From a checkpoint of a small transformer trained on Wikipedia: 11 heads of 64.
Each number is 128 + 24 x the weight over the matrix's rms, rounded and kept within 0 to 255. Layers, rows and columns count from 0.

# layer 3 attention value, 704x704, rms 0.0202, rows 617-624, columns 528-615
[[109 134 138 104 130 154 152 109 167  97 121 102 147 150  94 129 129 112 128 137 111 146 104 104 138 144 131 121 112 102 147 121  99 137 128 128 138 128 138  79 143  71 132 126 120 141 111 136 102 145 131 116  89 150 102 114 153 112 113 135 118 149 121 124 132 155 126 140 119 170 121 125 156 149 117 119 135 124  95 107 108 119 123 164 118 141 118 136]
 [136 127 194  74 150 175  94  92 122 133 160 119 148 160 135 144 129 106 108 125 136 194 137 139 100 114 155 118 113 164  91 120 137 120 142 125 140 134 132 144 112  75 126 114 135 138 102 105 141 146 102 143 148 148 120 119 151 158 120 109 163 115 171 111  92  88 127 130 124 162 129 157  98  86 146 133  95 121 167 109 159 127  78 155 129 129 129 114]
 [156 181 162 115 104 172  92 136 110 103 120 130 111 160 136 143 125 143 161 121 116 134 145 167 161 129 114 123 110 110 115 149 121 126 156 134 122 142 128 138 120 144 127 117 126 138 141 167 135 133 179 117 153 126 102 144 121 101 127  96 121 170 117 165  85 153 119 143 137 177 110 117 145 116 114 102  94  74  92 155  86  72 115 152 139 115 118 156]
 [152  78 116 126 102 144  99 110 105 122 142 121 139 132 141 162 129 138 139 144 136 170 155 137  74 131 139 115 134 123  85 127 134 106  92 126 126 123 143 137 103  94 161 157  73 124 118 117  88 131  78 112 146 143  99 143 130 111 130  68 161 135 173 140 128 147 127 126 116 124 158 121 100  57  99 111  97 115 135 115  98  84  76 119  99 127 120 128]
 [103 109 162 109 125 107 136 121 105  85 159 105 117 124 123 123 149  96 124 129 107 170 143 134 133 154 148 130 116 168  65  98 149 130  84 137 144  71 150 161 143 148 125 103 101 155 117 117 170 151  81 153 141 118 110 124 174 113 109 125 130 112 171 114 122  97 136 132 128 115 155 134 134  88 126 129 145 127 145 201 133  99  94 120 133 129 104 155]
 [103 147 198 142 188 122 144 156 105 132 128 105 132 150 144 144 158 152  78 165 119 130 103 135 134  98 111 124 105 107 143  86 151 134 160 130 126 160 143 161 126 104 109 130 159 132  83 130 114 100 122 151 122 145 135 127 155 132 143 138 160 110 136 153 141  66 149 115 133 149 126 128 139 122 174 131 138 105 138 130 164 112 124 148 149 152 150  92]
 [117 116 111 139 163  97 101 123 160 130 122 124 147 108 139 128 121 148 152 138 134 102  88 144 108 156 116 114 113 145 137 128 108 166 174 156 115 126 130 123 134 148 112 116 135 125 104 139 116 131 119 118 111 112 154 167 147 124 172 188 151 120 133 123 108 111 162 118 112 143 127 114 130 114 103 158 131  94 115 138 127 164 148 135 150 138 143 129]
 [136  94 133  93 114 152 158 121 143 166 107 148 105 110 154 123 165 131  79 134 156 108  92 128 131 107 112 137 113 176 147 133  89  89  90 156 132 109 115 154 153 150 104 115 110  89 138 102 149 108 113 124 160 145 124 138 176 132 130  90 161 104 130  88  79 134 127 125 137 144 140 113 124 173 123 128 136 128 159 182 117 175 133 139 117 110 118 132]]
# layer 3 attention output (transposed), 704x704, rms 0.0225, rows 617-623, columns 528-615
[[113  75 122 144 108 151 134 136 132 132  72 136 133 107 135 144 187 163 102 121 162  95 132 119 124 127 125 137 174 155 143 106 123 134 129 143 151 104 127 119 128 117 113 108 122 121 129 149 124 132 107 137 129 127 127 115  92 145 146 117 125 108 134 152 119 120 120 113  99  68 123 123 126 105 126 118 113 101 153 128 122 118 100 126 101 154  87 147]
 [113 157 117 158 142  98 195 137 108 101 147 140 134  94 122 102 147 125 152 149 126  89 140  80 150 166 144 115 126 152 138 103 145 127 123 121 136 162 142 106 154 139  86 155 130 110 149 121 115 149 170 122 117  90 143 134  97 137 131 156 137 149 126 130 142 114 136 149 134 123 164 134 110 135 128 104 150 101  54 141 133 121 195 131 113 161 152 151]
 [119 116 114 126 168 126 153 145 133 123 137  72 124 128 113 123 114 126 122 117 135  91 101  83 110 117 122 110 133 154 100 157 126 122 128 142 122 121 122 131 139 118 122 106 154  90  87  75 134 132 113 139  94 126 172 112  90 144 161 146 143 108 142 127 116 102 120 116 158  98 132 166 108 125 100 115 184 105 154 108 120 189 110  89 111 163 108 156]
 [126 126 125 121 182 124 109 134 121 117 147 144 145 141 125 134 102 121 146 114  88  84 139 101 115 129 158 133  96 141  94 110 154 173 165 135 109 164 109  88 126 134  98 175 162 108 124 109 151 131 125 120 127 138 132 108 132 130  89 185 150  90  98 104 106 113 122 118 127 181 174 151 129 161 153 126 144 133  53 131 157 117 189 170 154 120 155 109]
 [134 104 123 138 141 128 122  86 106 125 131 168 104 122 113 120 103 131 146 140 116 113 163 113 164 101 141 149 143 115 119 144 125 138 117 110 121 180  80 109 111 126 146 127 153 146 153 100  52 163 158 122 132 110  76 141 114 140 113 143 142 157 104  98 126 144 136 122 142 160 127 125 101 137 120 137  96 124  62 103 112 185 177  90 141 115 176  89]
 [166 132 110 141 112  92 136 111 139 126 129 176 170 133 100 146 108 123 176 149 155 122 124 101 137 135 161  76 148 138  93 140 177 110 120 124 108 114 153  97 129 108 155 138 115 133 164  93 135 139 130 143 143 128 102 128 113 123  95 145 141 178 137 143 149 185 110 133 113 125 136 111  90 109 131 113 142 105  89 138 138 166 140 134 117 167 136 119]
 [164 118 133 138 103 201 138 119 142 183 118 100 128 135  95 158 151 116 109 152 135 145  81 143 138 139 101 112 150 132 129 148 132  81  94 128 162  81 155 144 117 129 118 117 125 152 119 147 157 118 139 131 143 148 121  98 106 155  95 115 126 173 114 115 111 162 156 134 109  80 122 147 150 142 104 144 141 171 150 108 111 168  99 104 106 158  86 117]]